config = dict(
    num_key_value_heads=5,
    head_dim=32,
    hidden_act='swiglu',
    norm='layernorm',
    qk_norm=False,
    bias='none',
    tie_word_embeddings=False,
    init_std_o=0.0508,
    init_std_down=0.0223,
    optimizer='cautious_adamw',
    beta1=0.9,
    lr_head=0.00823,
    schedule='wsd',
    batch_tokens=131072,
    train_tokens=525000000,
)
Each number is 200 + 40 x the weight over the matrix's rms, rounded and kept within 0 to 999. Layers, rows and columns count from 0.

# down: layer 2 MLP down (transposed), 832x320, rms 0.0426, rows 696-724, columns 160-239
# gate: layer 2 MLP gate, 832x320, rms 0.0461, rows 697-724, columns 160-239
# up: layer 2 MLP up, 832x320, rms 0.0453, rows 697-724, columns 160-239
down696,219,152,223,154,272,223,256,191,191,206,217,231,139,214,245,195,115,232,224,192,192,170,164,204,212,277,207,235,227,173,229,195,236,173,182,145,176,219,188,148,258,160,163,194,148,200,218,246,302,212,228,195,161,205,243,250,159,128,196,140,187,146,255,155,195,229,149,262,253,216,177,205,166,203,185,208,176,196,152,135
gate697,154,163,149,182,199,192,269,211,178,230,170,133,156,208,227,194,195,263,133,250,211,193,190,186,211,193,264,164,197,216,211,149,233,187,240,189,195,267,179,219,208,226,215,169,299,201,163,251,82,259,275,185,250,185,166,192,189,180,187,166,194,210,177,253,198,194,199,167,213,265,244,160,209,248,223,203,236,217,153,212
up697,205,139,184,160,185,174,170,199,175,166,143,263,160,189,204,235,124,277,203,163,287,207,196,146,212,270,219,190,157,169,236,201,167,203,148,185,220,193,190,233,274,178,214,235,257,245,197,241,132,261,182,146,242,190,124,145,214,206,241,234,178,142,203,197,203,270,204,205,178,149,223,266,239,152,182,177,197,220,148,174
down697,168,238,249,195,121,121,202,163,228,227,234,216,176,171,206,266,149,165,172,206,221,153,226,174,188,234,182,207,226,136,195,252,161,269,165,230,225,233,244,257,178,238,175,236,192,254,176,228,276,233,219,216,183,175,186,147,211,272,215,221,197,248,187,237,207,171,206,232,222,237,169,202,238,106,129,223,182,184,149,204
gate698,227,226,155,165,236,166,210,188,206,177,199,148,203,166,167,171,314,246,195,216,252,186,163,207,206,166,163,267,185,214,153,272,182,199,200,196,216,207,154,153,188,203,238,178,233,239,242,159,173,164,173,246,253,233,206,165,219,111,193,176,166,183,177,183,185,154,153,238,204,199,229,237,186,228,218,156,241,235,236,231
up698,230,240,120,223,174,247,159,238,202,205,219,202,176,199,192,236,224,244,205,236,201,234,199,206,202,240,253,200,174,256,198,195,146,161,227,201,136,218,204,164,230,179,162,239,213,181,246,205,161,224,194,232,145,234,204,192,250,248,212,203,169,188,214,129,174,110,147,236,230,228,163,187,184,226,181,234,186,211,204,197
down698,154,194,211,170,252,241,229,182,236,175,331,249,213,218,233,156,186,159,147,181,188,243,176,149,183,188,227,208,199,202,242,113,175,250,226,232,188,228,321,154,246,153,177,226,111,203,195,226,195,188,233,183,139,204,160,188,202,285,185,236,246,267,175,260,131,209,219,261,215,185,153,151,311,155,231,229,163,201,240,157
gate699,259,191,241,199,238,244,144,252,251,103,198,249,85,198,176,135,186,195,251,199,150,209,228,211,219,134,185,190,235,117,191,229,209,208,244,195,240,239,132,227,164,140,267,305,189,184,244,237,213,171,208,200,152,186,142,251,215,152,162,317,182,227,136,203,125,199,174,166,167,204,178,222,182,226,227,275,207,153,311,192
up699,219,186,133,151,160,196,204,281,145,163,83,135,281,212,222,268,182,244,139,168,247,217,227,246,156,235,232,206,162,176,226,266,169,127,226,240,193,147,196,208,217,227,221,134,243,166,231,255,176,140,192,256,315,140,171,89,243,226,175,170,255,192,250,189,207,198,212,186,233,141,152,216,215,220,210,238,196,211,218,130
down699,302,218,232,190,226,145,161,197,210,227,198,210,209,155,142,216,194,306,171,254,249,224,191,249,208,219,197,149,139,166,322,253,203,203,251,217,220,246,202,253,181,215,209,170,208,132,177,246,206,178,210,135,259,194,157,188,178,154,208,231,200,227,191,177,244,212,197,298,192,200,225,185,195,255,161,174,151,232,225,147
gate700,250,176,203,269,198,178,196,161,183,251,172,217,181,211,201,223,161,148,200,181,172,130,284,213,183,196,179,230,216,172,189,230,233,159,188,223,177,272,229,210,184,190,197,216,176,229,196,231,164,229,247,102,240,204,193,222,203,190,245,204,191,213,104,245,288,210,220,194,227,242,154,272,231,173,217,224,248,256,186,204
up700,224,285,215,276,186,147,216,211,216,239,154,213,207,165,189,190,201,202,187,209,109,203,194,215,204,188,139,155,234,284,197,190,119,255,237,206,199,151,167,207,145,258,253,205,206,146,245,219,258,227,133,230,223,187,192,168,183,148,191,182,211,270,165,188,220,168,177,252,196,221,125,196,168,187,256,195,192,250,156,198
down700,191,186,185,219,191,227,130,265,215,184,233,258,233,195,230,186,285,196,145,206,256,215,159,107,230,239,187,224,242,218,234,217,212,125,206,213,217,173,197,154,116,184,184,198,152,202,191,166,234,201,226,230,130,195,208,226,262,242,147,187,216,195,275,154,258,244,195,279,242,227,160,240,145,228,238,159,289,200,234,210
gate701,270,181,262,225,201,228,160,189,276,228,195,135,171,194,193,144,289,247,134,309,106,211,211,246,116,188,98,154,239,222,162,118,202,162,249,139,229,243,145,179,142,218,165,181,190,202,146,238,117,202,212,203,190,278,146,180,225,292,209,212,235,156,226,215,128,188,221,73,183,178,273,156,128,182,209,238,124,255,232,320
up701,216,224,143,153,157,249,159,176,203,146,261,206,208,208,228,206,187,185,236,181,129,164,247,261,238,149,216,216,193,223,164,204,236,252,217,236,177,102,204,249,264,150,203,207,184,104,227,274,210,227,193,196,190,244,255,219,209,224,246,216,156,270,250,214,207,210,193,194,182,299,239,182,198,96,255,295,310,176,137,201
down701,240,162,189,195,247,250,160,247,157,263,256,220,212,174,239,207,157,174,192,258,197,200,123,231,162,138,292,215,224,231,181,237,265,240,191,143,236,219,169,217,191,150,218,77,233,134,182,204,195,222,172,220,260,185,195,208,130,273,197,213,197,235,152,203,160,210,148,237,182,210,185,199,169,196,267,94,258,180,194,187
gate702,252,142,164,147,239,195,206,242,218,253,151,188,226,174,210,161,219,247,189,195,218,219,182,242,195,150,185,222,184,115,200,240,198,260,173,233,169,234,129,253,250,92,302,192,291,249,200,245,117,170,223,200,196,213,165,225,228,236,155,119,177,245,196,266,221,198,214,194,115,184,188,222,181,261,189,158,255,211,188,190
up702,205,154,220,186,192,163,292,177,149,256,213,266,195,215,241,153,266,215,242,206,194,190,221,168,182,182,213,256,184,181,199,166,155,196,218,248,186,173,156,200,207,251,275,210,226,160,235,221,230,181,199,190,125,216,140,211,269,172,144,139,176,199,262,211,145,149,124,193,241,159,151,155,299,209,172,185,220,135,258,124
down702,116,250,203,239,283,170,234,172,197,232,211,202,245,128,202,228,180,209,227,171,244,188,198,157,165,229,188,221,235,209,170,177,117,264,219,196,266,212,191,207,283,146,161,180,191,237,160,179,202,160,225,190,207,246,151,197,234,177,224,255,216,183,184,168,187,327,126,165,248,181,238,214,168,273,153,242,223,145,207,208
gate703,120,176,217,189,241,251,248,145,275,226,188,196,207,243,131,151,143,198,218,247,223,161,164,205,196,158,261,209,269,203,260,230,189,180,233,124,155,233,164,195,103,196,237,134,152,168,232,207,228,213,316,300,264,225,178,131,199,209,242,213,211,167,221,243,185,148,144,160,203,180,225,245,144,181,229,174,257,137,157,287
up703,260,207,167,162,207,206,169,203,176,191,161,162,209,294,105,213,205,188,249,215,210,136,235,193,205,215,237,148,206,189,200,283,278,242,205,115,218,182,234,263,129,178,174,233,152,186,240,210,173,253,219,231,206,263,189,194,150,263,252,280,197,216,196,193,196,225,210,145,159,205,139,193,276,203,266,191,189,112,104,156
down703,235,208,182,167,242,237,198,210,177,225,260,189,142,199,242,267,263,213,174,176,179,192,278,161,182,173,232,174,185,282,227,268,194,256,166,232,237,134,274,205,185,172,212,217,166,289,199,155,144,217,175,167,189,148,199,204,186,164,188,233,207,139,195,217,203,238,292,285,183,155,210,191,217,177,173,262,185,237,204,163
gate704,173,151,239,251,198,245,212,217,208,227,186,127,232,229,211,235,125,196,318,211,202,201,263,231,134,173,278,242,202,175,220,189,249,240,197,215,186,170,212,230,217,197,187,217,169,161,165,186,226,237,230,203,263,184,181,180,267,259,124,231,182,229,225,210,151,160,162,145,112,130,201,321,193,245,248,213,106,183,275,160
up704,224,180,201,140,203,227,169,171,186,195,162,201,192,168,275,172,229,155,172,226,236,216,212,197,206,248,210,194,228,207,117,182,216,142,156,258,188,199,192,220,164,139,161,172,166,207,229,207,108,211,213,192,121,163,244,177,202,183,211,208,184,207,232,187,333,186,188,262,215,188,216,189,254,253,200,174,242,250,141,229
down704,200,212,126,201,215,213,194,184,221,170,103,198,270,217,172,171,178,183,218,195,144,183,211,211,80,198,247,162,232,169,203,210,233,201,227,135,209,222,217,151,196,197,219,169,155,129,167,188,142,188,248,150,228,244,189,241,211,232,208,247,201,127,218,243,203,164,146,216,146,240,150,205,177,212,122,146,207,195,156,334
gate705,252,174,228,196,277,212,166,205,196,258,172,205,232,182,122,176,202,186,226,178,179,236,273,222,277,167,204,196,200,184,242,185,275,184,223,203,189,161,195,115,205,184,269,207,177,103,162,195,152,229,203,218,268,147,231,230,182,129,186,258,208,208,176,139,230,137,170,209,203,155,276,231,208,223,205,207,166,235,161,240
up705,151,210,156,152,187,219,245,249,257,217,246,182,176,194,127,204,191,178,214,155,217,180,199,229,219,127,156,134,163,208,185,238,193,133,114,167,183,229,212,148,210,181,184,231,264,224,111,215,161,257,225,121,258,145,207,249,182,205,168,249,172,264,166,89,233,149,220,223,240,205,246,207,152,287,262,232,183,228,225,208
down705,150,270,214,192,219,264,228,187,225,223,94,179,196,196,107,257,177,192,276,212,181,119,165,196,171,194,221,129,165,242,215,147,196,102,191,189,172,212,171,282,221,244,203,140,140,214,193,210,195,183,179,274,175,184,171,198,194,200,224,234,184,141,193,188,144,154,216,201,136,149,155,237,194,143,250,197,145,275,145,249
gate706,180,199,224,161,203,167,216,196,198,237,280,143,274,117,225,195,219,249,294,209,245,139,193,135,224,188,179,269,153,214,200,227,174,276,208,181,240,210,191,241,237,200,223,199,230,181,190,211,156,142,234,201,124,237,235,199,160,203,204,252,262,220,176,202,240,222,250,158,185,221,200,219,241,162,171,192,183,220,192,199
up706,205,165,167,210,216,264,215,236,194,208,162,276,202,219,239,157,141,112,177,156,151,257,258,203,207,207,164,185,188,192,158,217,192,168,162,235,222,204,211,245,202,206,230,282,213,235,235,202,205,163,236,207,181,200,289,201,273,249,232,172,264,214,183,210,172,132,211,302,205,214,216,304,234,208,183,237,238,201,259,210
down706,172,216,200,248,230,170,174,256,145,98,202,181,142,190,256,253,154,142,154,136,206,187,225,120,261,177,189,199,222,181,228,207,194,145,220,228,55,308,227,217,153,208,253,207,145,187,254,251,218,178,116,212,184,168,236,218,128,205,223,193,149,181,215,273,159,251,182,231,211,223,174,174,189,168,201,216,232,113,220,145
gate707,163,157,224,174,221,198,178,260,287,199,115,148,111,191,230,196,231,147,243,264,201,149,220,189,179,202,228,185,135,234,186,160,253,195,162,232,181,169,195,220,205,194,195,170,227,198,186,230,225,211,237,229,245,168,236,242,176,199,187,231,198,243,205,201,232,174,176,202,128,233,245,189,230,252,270,199,179,242,188,148
up707,188,141,233,158,185,195,189,212,187,227,174,179,103,216,175,178,221,200,167,153,198,249,241,242,229,192,225,186,161,187,274,179,194,281,188,202,291,175,245,193,207,188,186,193,260,264,170,169,199,199,184,170,148,214,278,209,161,167,132,251,186,199,158,273,171,229,197,240,150,204,152,180,197,227,299,191,256,209,243,207
down707,247,166,200,246,172,147,119,166,173,244,255,166,240,179,256,240,253,206,130,204,232,176,214,141,186,159,206,226,183,262,127,228,221,169,192,188,224,203,179,251,235,202,212,229,269,187,191,210,190,190,228,216,135,190,152,188,193,166,152,194,154,226,188,160,201,190,203,195,127,233,176,210,266,199,191,232,213,267,175,106
gate708,240,162,176,253,178,182,206,180,177,243,229,196,120,260,209,202,228,172,219,216,244,199,151,220,123,140,249,180,166,180,240,181,292,254,219,164,258,265,229,121,215,212,222,161,241,232,222,172,174,192,169,241,205,182,216,178,194,228,253,231,124,223,179,172,248,144,209,162,135,221,138,184,216,184,272,205,161,193,185,174
up708,188,224,250,189,216,203,236,101,144,156,150,219,216,133,262,231,212,240,256,209,216,230,151,179,232,205,202,147,179,249,219,252,140,202,182,159,211,155,229,158,260,147,170,252,190,256,213,188,243,155,204,109,165,225,263,279,178,170,95,251,262,140,239,208,238,249,202,245,244,137,208,247,209,170,164,195,253,174,160,206
down708,145,166,204,171,209,169,189,238,205,241,214,168,129,175,188,269,231,106,204,232,226,170,198,198,216,226,188,155,201,248,197,238,201,193,155,206,198,171,245,225,233,189,205,230,217,192,172,254,260,246,191,213,206,140,224,266,162,198,181,183,177,208,184,176,237,236,195,152,133,239,227,166,227,151,231,216,200,228,186,191
gate709,171,181,228,207,158,222,171,193,203,196,203,222,171,225,183,184,227,171,211,223,180,252,181,189,136,247,215,259,218,185,179,142,213,221,245,184,228,255,269,181,163,239,175,258,192,177,123,190,99,194,181,116,177,169,194,173,216,203,188,211,161,229,118,173,205,219,237,180,190,213,204,116,274,221,195,204,268,149,213,228
up709,208,158,255,194,208,188,205,260,214,274,225,224,204,166,210,177,214,217,232,199,143,202,184,158,257,208,254,140,176,199,210,111,168,204,243,262,164,187,228,204,184,159,201,173,190,177,251,264,206,263,292,219,198,170,205,162,206,208,235,175,213,203,321,289,174,177,183,206,143,175,194,142,146,220,264,196,221,234,188,181
down709,241,128,181,232,191,222,201,191,245,248,177,245,246,143,176,269,166,283,179,215,213,202,230,91,174,239,158,204,206,160,176,236,223,181,192,170,169,269,177,203,218,247,179,205,238,225,162,147,209,224,230,214,200,237,211,165,211,252,146,272,215,198,239,167,184,190,139,180,224,223,214,213,195,205,187,204,169,241,246,169
gate710,188,260,191,212,196,155,206,287,170,223,99,182,208,198,214,216,213,151,209,247,232,194,196,189,225,183,229,87,167,218,249,166,265,150,146,213,173,99,188,289,253,164,226,200,257,230,192,152,236,167,266,270,205,188,184,118,179,224,161,193,173,206,236,222,285,176,237,158,222,274,158,186,216,221,185,172,207,148,165,246
up710,181,244,224,139,236,190,196,205,194,278,160,207,185,224,181,202,242,234,191,146,167,236,240,197,159,196,198,216,230,168,246,161,205,243,215,221,144,185,177,249,191,154,213,212,357,145,190,165,183,217,204,238,171,158,169,197,186,238,127,146,148,199,165,203,341,161,217,204,210,177,192,149,210,149,173,157,151,150,205,232
down710,167,240,223,166,172,123,220,235,175,203,198,191,181,148,211,219,202,292,181,185,200,158,173,141,204,220,186,185,176,274,260,235,138,234,117,211,249,217,220,167,225,189,195,202,194,198,218,142,196,229,237,206,190,131,222,243,242,213,178,165,267,145,165,121,180,201,275,164,288,200,320,180,212,111,176,239,206,225,240,182
gate711,329,225,231,163,268,135,230,228,180,285,214,170,141,182,153,148,206,153,173,223,184,247,202,155,204,178,208,230,163,201,154,196,188,291,191,234,216,279,210,221,140,202,169,138,158,230,201,274,190,182,151,180,269,274,263,282,224,217,245,200,213,129,151,197,153,214,247,166,208,138,185,258,280,172,201,198,164,213,221,148
up711,212,205,214,163,203,171,220,267,230,288,165,177,234,202,137,199,262,244,199,144,215,230,198,282,205,177,214,189,266,220,267,211,189,234,171,248,302,222,172,200,189,214,123,271,193,284,159,226,158,209,221,189,96,188,193,161,255,173,165,209,186,151,141,153,297,159,208,227,160,248,244,181,207,239,134,200,162,124,216,201
down711,163,177,208,219,203,200,226,192,147,200,164,170,198,198,186,211,113,225,231,254,152,188,178,248,113,216,238,140,241,186,92,154,143,182,221,135,218,130,219,146,230,228,193,200,251,167,174,150,313,206,196,223,180,259,193,231,252,212,175,156,210,105,185,217,138,204,141,259,147,163,186,230,203,186,204,99,204,172,254,308
gate712,296,181,182,239,155,244,199,211,231,211,190,192,168,239,306,154,212,181,187,234,226,152,110,204,287,196,163,152,196,160,189,219,290,219,270,264,164,190,148,203,221,172,232,131,189,254,194,207,157,208,184,255,227,143,141,177,184,211,173,201,193,180,135,177,145,235,140,231,231,193,152,220,238,230,230,184,185,184,279,219
up712,226,259,272,194,223,249,254,215,218,133,285,248,202,162,291,225,253,274,190,273,198,248,176,197,129,176,178,232,224,145,223,271,215,228,275,205,295,230,209,239,220,219,183,222,206,239,258,201,149,218,107,164,185,257,234,200,270,151,124,169,158,176,200,224,64,242,104,259,200,145,195,178,161,181,237,184,134,174,155,215
down712,187,161,265,208,173,173,223,194,215,152,226,241,211,113,182,227,247,174,178,279,339,200,263,114,176,270,198,260,284,303,251,162,231,247,185,129,232,183,181,255,149,223,148,132,150,241,221,178,214,217,258,112,167,162,168,221,265,194,176,135,251,240,213,154,259,245,169,209,192,204,198,172,180,210,206,183,238,181,130,174
gate713,196,151,144,238,240,199,191,218,159,240,122,148,225,233,267,199,179,158,244,139,194,197,190,203,232,229,183,154,170,218,199,237,180,183,203,195,214,190,188,251,167,176,210,241,243,85,152,265,207,185,227,211,210,220,197,230,210,283,216,185,148,175,164,161,192,205,211,205,173,211,227,208,166,152,233,192,205,159,182,184
up713,184,158,229,185,234,200,186,123,194,78,180,244,187,195,213,188,275,196,133,241,208,248,183,218,229,187,147,211,190,172,208,181,194,223,184,182,167,139,168,209,225,188,199,190,248,192,229,238,246,152,192,244,194,224,150,195,201,127,192,98,174,179,169,221,189,185,142,228,177,229,207,247,228,218,130,233,234,313,224,188
down713,184,232,152,195,208,210,152,309,249,252,212,168,142,190,169,156,215,156,208,235,298,227,222,205,213,162,261,150,167,191,163,119,226,157,223,247,196,275,210,145,166,145,247,243,197,184,228,222,174,243,226,255,213,260,174,245,180,280,260,218,223,200,278,228,160,206,211,208,216,107,203,171,179,209,203,197,157,185,205,150
gate714,243,155,235,175,260,251,194,189,229,165,169,204,111,170,140,148,111,189,205,218,172,248,211,209,155,195,168,180,187,248,289,209,216,193,185,106,151,155,188,179,143,236,222,205,194,166,214,148,195,209,165,194,192,192,184,218,208,225,217,202,182,257,190,172,197,170,175,168,201,179,181,217,170,262,186,197,170,239,172,217
up714,227,172,175,188,223,230,186,248,112,195,223,291,253,201,235,193,145,151,249,153,184,194,268,203,165,159,183,152,110,173,162,182,202,181,157,147,262,176,197,202,204,212,203,180,233,187,226,196,196,211,154,223,190,189,190,152,166,234,184,282,181,221,223,195,134,184,166,219,244,232,243,228,209,181,235,136,203,147,200,184
down714,236,241,216,228,162,183,249,166,234,138,256,207,228,237,152,192,225,239,167,212,211,254,179,209,181,172,198,201,171,187,88,224,161,241,251,180,121,152,221,184,215,203,170,188,145,144,192,192,174,197,206,194,212,294,169,247,219,209,144,182,176,171,168,164,256,153,206,144,211,200,242,152,168,96,126,220,211,228,230,186
gate715,181,261,269,200,204,224,184,270,266,219,138,151,236,254,200,208,215,180,201,239,125,234,202,138,233,177,192,183,204,205,312,141,184,151,259,65,176,178,179,214,249,190,199,281,220,195,137,253,182,183,242,196,113,191,209,134,225,168,164,189,152,208,209,228,210,142,250,156,182,190,197,237,138,177,204,267,242,172,175,260
up715,199,187,193,209,246,248,227,278,223,157,155,163,219,218,245,168,262,229,158,221,223,197,263,185,272,244,209,243,157,207,190,203,183,147,246,230,225,201,195,250,248,193,248,267,248,176,185,234,192,144,170,255,258,161,206,164,215,218,167,178,178,232,192,145,238,232,114,184,227,219,206,214,150,160,219,220,188,212,196,98
down715,220,262,146,181,118,199,203,233,231,279,220,113,210,244,199,162,233,130,258,254,223,153,243,199,156,167,149,190,143,196,178,186,195,242,211,246,200,128,279,181,215,287,112,116,192,235,157,243,205,239,255,177,210,106,168,230,166,242,192,134,213,181,236,210,216,166,212,179,263,212,245,164,147,201,250,209,193,231,232,154
gate716,148,170,285,230,251,248,184,167,243,287,197,180,198,209,260,162,214,228,214,213,205,208,203,224,185,198,283,227,186,216,221,247,224,241,204,195,206,223,185,237,258,234,165,220,96,247,58,257,159,110,212,108,175,271,222,226,195,172,168,155,186,196,128,290,164,231,158,216,171,224,257,166,248,150,202,245,190,180,164,220
up716,162,185,243,286,256,272,262,196,239,248,200,231,246,197,186,216,196,234,209,155,279,327,195,159,177,214,153,121,161,212,205,176,184,188,237,245,222,266,170,178,154,192,207,233,176,139,149,197,223,171,228,211,234,246,188,220,209,173,175,209,151,262,219,205,223,237,208,159,302,172,211,213,162,237,237,194,156,226,123,247
down716,196,160,193,201,167,226,196,136,207,179,269,296,108,292,173,209,145,181,169,198,166,168,127,211,167,236,113,261,231,192,170,174,241,210,155,232,168,193,283,204,235,213,169,190,200,258,170,202,138,161,239,153,239,281,202,244,166,149,179,203,172,193,215,191,187,257,228,261,208,333,171,118,232,260,265,130,296,131,218,161
gate717,160,157,200,199,117,231,228,308,242,174,171,202,155,168,220,136,219,167,217,205,191,225,242,248,142,139,255,174,170,216,225,234,261,242,222,198,297,233,208,183,180,190,236,207,223,170,159,159,312,232,190,214,180,242,295,217,243,260,222,185,190,283,217,160,230,203,245,188,186,232,168,120,191,199,162,205,168,166,255,233
up717,229,137,249,239,129,220,221,195,217,194,192,216,192,189,284,157,193,118,185,257,165,274,205,237,210,241,140,200,215,203,165,180,157,233,208,247,288,201,251,180,194,208,99,274,221,196,174,205,196,185,207,239,210,227,134,186,206,231,189,175,165,261,209,204,201,161,218,223,178,200,225,211,146,207,159,212,167,142,190,294
down717,231,140,234,175,226,223,236,200,204,171,127,147,198,245,249,270,204,210,169,162,175,236,223,261,139,282,138,191,208,165,163,217,184,183,286,157,249,257,230,195,294,137,174,232,257,234,234,186,246,155,198,200,197,261,246,178,225,260,182,258,191,154,174,151,180,197,189,152,195,191,258,185,165,114,231,200,123,259,156,222
gate718,231,180,197,242,202,252,217,270,197,204,245,151,179,197,224,197,263,143,178,224,147,220,178,216,219,179,226,172,235,201,226,176,232,203,230,159,189,173,187,161,262,202,243,202,212,223,221,225,189,180,160,150,129,169,259,186,186,156,198,244,198,232,258,265,153,202,232,201,241,225,254,200,150,240,247,193,227,135,264,173
up718,209,130,301,188,193,187,201,262,238,152,232,105,139,215,170,212,152,194,193,212,198,233,185,188,144,196,274,210,247,245,173,199,238,215,66,169,150,204,138,197,251,237,206,244,245,248,265,258,193,215,146,210,213,222,211,236,186,173,167,222,197,225,165,200,290,199,238,230,191,199,232,172,176,188,256,233,172,206,179,258
down718,154,197,187,225,163,213,128,227,227,143,274,201,200,229,207,250,249,193,164,181,201,133,175,250,296,177,131,78,192,193,154,211,221,185,222,201,252,172,221,195,162,252,129,207,205,146,166,136,146,186,187,159,162,181,249,219,195,307,205,195,194,208,194,201,184,247,138,213,243,154,216,311,180,228,191,184,153,163,178,217
gate719,164,228,198,242,250,262,219,232,217,244,195,138,233,189,189,223,186,177,238,160,234,202,214,246,142,173,249,197,130,239,240,174,165,201,137,164,252,181,234,198,262,150,238,222,199,179,159,201,216,186,217,231,217,197,236,219,240,201,184,242,220,174,231,230,256,164,243,189,163,187,230,177,217,170,158,209,212,210,273,181
up719,174,188,185,181,180,189,200,178,222,192,140,184,198,200,255,150,163,236,170,124,203,157,219,189,183,212,194,126,146,186,245,163,158,238,215,239,130,244,213,211,165,192,198,146,159,226,130,152,250,242,99,227,152,153,239,241,171,231,191,193,209,189,167,245,211,152,160,175,178,208,264,208,240,166,231,190,88,232,198,192
down719,235,105,225,196,320,161,254,175,215,171,206,246,246,208,186,242,215,269,252,220,197,171,226,299,193,186,149,263,231,191,115,162,254,202,179,197,262,187,157,226,279,316,147,210,234,243,204,181,237,180,268,230,204,260,203,146,180,224,267,152,189,227,255,141,136,178,230,192,252,206,148,267,167,241,214,244,267,104,194,300
gate720,165,166,115,133,169,199,243,223,194,225,183,177,228,149,188,210,196,265,264,245,134,204,214,288,175,183,295,205,156,265,196,150,217,251,172,175,272,219,184,189,208,196,229,249,226,243,149,234,202,168,208,217,132,222,139,186,189,208,200,269,144,244,227,173,224,181,182,190,133,206,188,188,181,111,241,275,159,186,193,249
up720,93,183,228,230,206,218,196,202,193,134,255,158,187,185,213,242,147,128,141,163,193,226,226,186,171,203,210,249,179,309,284,246,221,137,176,261,216,216,238,211,177,191,141,163,227,186,158,146,181,185,235,183,270,219,232,190,226,199,171,226,188,199,233,185,140,138,268,162,171,267,162,161,198,242,185,158,199,226,147,209
down720,233,212,207,151,153,205,210,228,153,196,226,183,244,168,213,195,163,165,133,192,193,237,195,203,229,135,286,193,245,215,267,244,204,237,223,264,135,251,176,255,244,177,152,256,244,248,201,214,223,209,201,147,195,215,247,250,156,188,237,187,184,181,225,175,200,216,206,202,206,198,231,185,221,211,182,203,198,129,290,180
gate721,215,242,175,226,261,205,156,187,183,223,260,238,226,231,201,217,195,179,227,150,198,188,205,196,176,205,229,205,158,214,248,231,244,235,240,124,130,244,164,180,220,150,193,193,213,201,151,215,129,145,156,202,223,269,238,188,201,181,147,163,207,141,170,125,191,257,143,141,265,135,238,246,147,186,164,213,178,222,224,196
up721,225,169,249,223,225,289,154,112,177,269,152,193,199,198,162,254,132,109,229,169,115,188,272,237,316,227,206,209,182,173,181,192,251,150,202,175,214,184,166,178,142,246,165,221,127,254,194,143,227,214,203,191,190,230,207,190,191,197,187,198,248,184,229,198,182,320,184,115,161,224,127,179,248,237,206,238,188,126,203,178
down721,179,213,234,183,207,182,230,158,283,173,232,243,127,201,184,180,227,135,213,131,150,145,199,254,242,203,241,156,206,129,209,255,249,200,187,140,200,212,199,183,124,218,194,204,151,213,190,214,214,215,115,204,191,239,215,246,165,169,258,162,209,160,210,212,175,219,250,103,192,154,152,168,152,210,252,215,233,196,149,263
gate722,162,211,209,220,181,274,233,275,187,173,184,142,227,193,191,167,205,233,188,222,200,178,186,183,188,178,207,178,251,247,194,244,217,117,163,175,221,267,236,162,291,134,165,270,197,165,219,209,154,250,167,185,219,231,177,159,196,237,193,206,224,208,193,204,232,195,232,135,196,208,251,193,178,160,219,201,182,204,230,224
up722,217,217,138,182,199,193,173,104,163,186,246,243,239,197,179,229,229,175,180,226,230,190,193,223,216,153,168,229,241,137,232,251,191,184,209,163,223,227,188,162,155,197,196,241,178,186,158,216,183,172,210,238,148,266,114,170,258,204,137,158,294,238,221,237,214,160,184,202,238,244,240,225,183,169,247,256,207,201,310,176
down722,244,204,158,162,201,225,125,268,203,194,240,231,244,208,270,204,246,200,157,235,241,186,178,173,151,150,175,169,264,171,193,185,175,234,168,169,161,211,204,207,233,141,229,194,205,162,182,159,273,141,175,142,188,235,161,202,230,165,200,244,122,207,276,193,172,222,174,158,191,185,213,241,145,246,185,250,162,223,227,272
gate723,204,189,223,182,305,249,219,201,141,183,222,175,230,174,242,165,211,124,256,205,177,184,189,220,166,179,249,187,242,252,154,153,188,229,175,107,234,126,215,208,143,223,183,175,233,193,154,186,162,227,262,245,175,138,211,243,204,263,187,202,138,271,203,208,182,151,252,190,186,173,203,207,217,251,214,230,198,184,192,251
up723,236,207,225,268,209,141,200,213,269,230,204,196,61,152,208,165,205,168,179,204,235,176,173,178,197,184,266,127,203,109,185,266,195,220,182,196,251,228,193,261,191,135,224,240,185,289,211,138,199,208,194,252,217,159,216,201,217,271,168,123,189,280,207,216,261,210,143,193,220,258,166,174,275,252,261,198,134,72,167,213
down723,180,191,202,194,217,191,214,172,216,208,251,218,218,240,248,176,216,225,176,173,169,178,230,148,140,171,229,202,160,173,154,228,187,217,154,179,187,198,205,247,193,200,165,259,170,159,276,212,195,180,263,204,231,217,220,217,239,159,221,221,185,222,225,182,268,201,167,225,189,185,242,181,234,178,214,181,182,212,197,144
gate724,245,211,244,241,211,225,221,186,178,150,221,142,195,200,246,155,189,184,198,204,212,235,164,204,232,136,132,221,275,232,107,173,163,210,222,223,210,230,182,237,305,202,180,185,174,158,210,221,244,198,257,181,257,245,232,171,227,249,230,241,179,238,168,188,210,191,168,213,269,210,234,222,197,178,198,99,191,163,240,154
up724,217,156,152,194,209,196,223,268,244,209,187,227,283,173,204,175,161,190,168,152,284,193,261,179,228,219,175,248,223,253,184,238,229,232,189,172,149,285,132,260,183,205,200,150,186,142,168,266,229,176,222,192,161,167,200,226,199,144,107,188,146,177,225,249,133,171,247,150,258,209,103,191,85,124,165,192,176,201,198,250
down724,222,201,181,227,150,160,195,242,241,146,236,176,198,215,205,148,202,189,155,217,215,182,212,171,170,258,214,172,185,184,243,223,180,226,196,245,179,261,211,131,192,199,248,246,121,225,277,198,225,173,184,169,124,183,188,137,146,181,156,152,169,126,195,158,119,251,277,243,172,186,193,128,196,229,195,223,196,274,162,187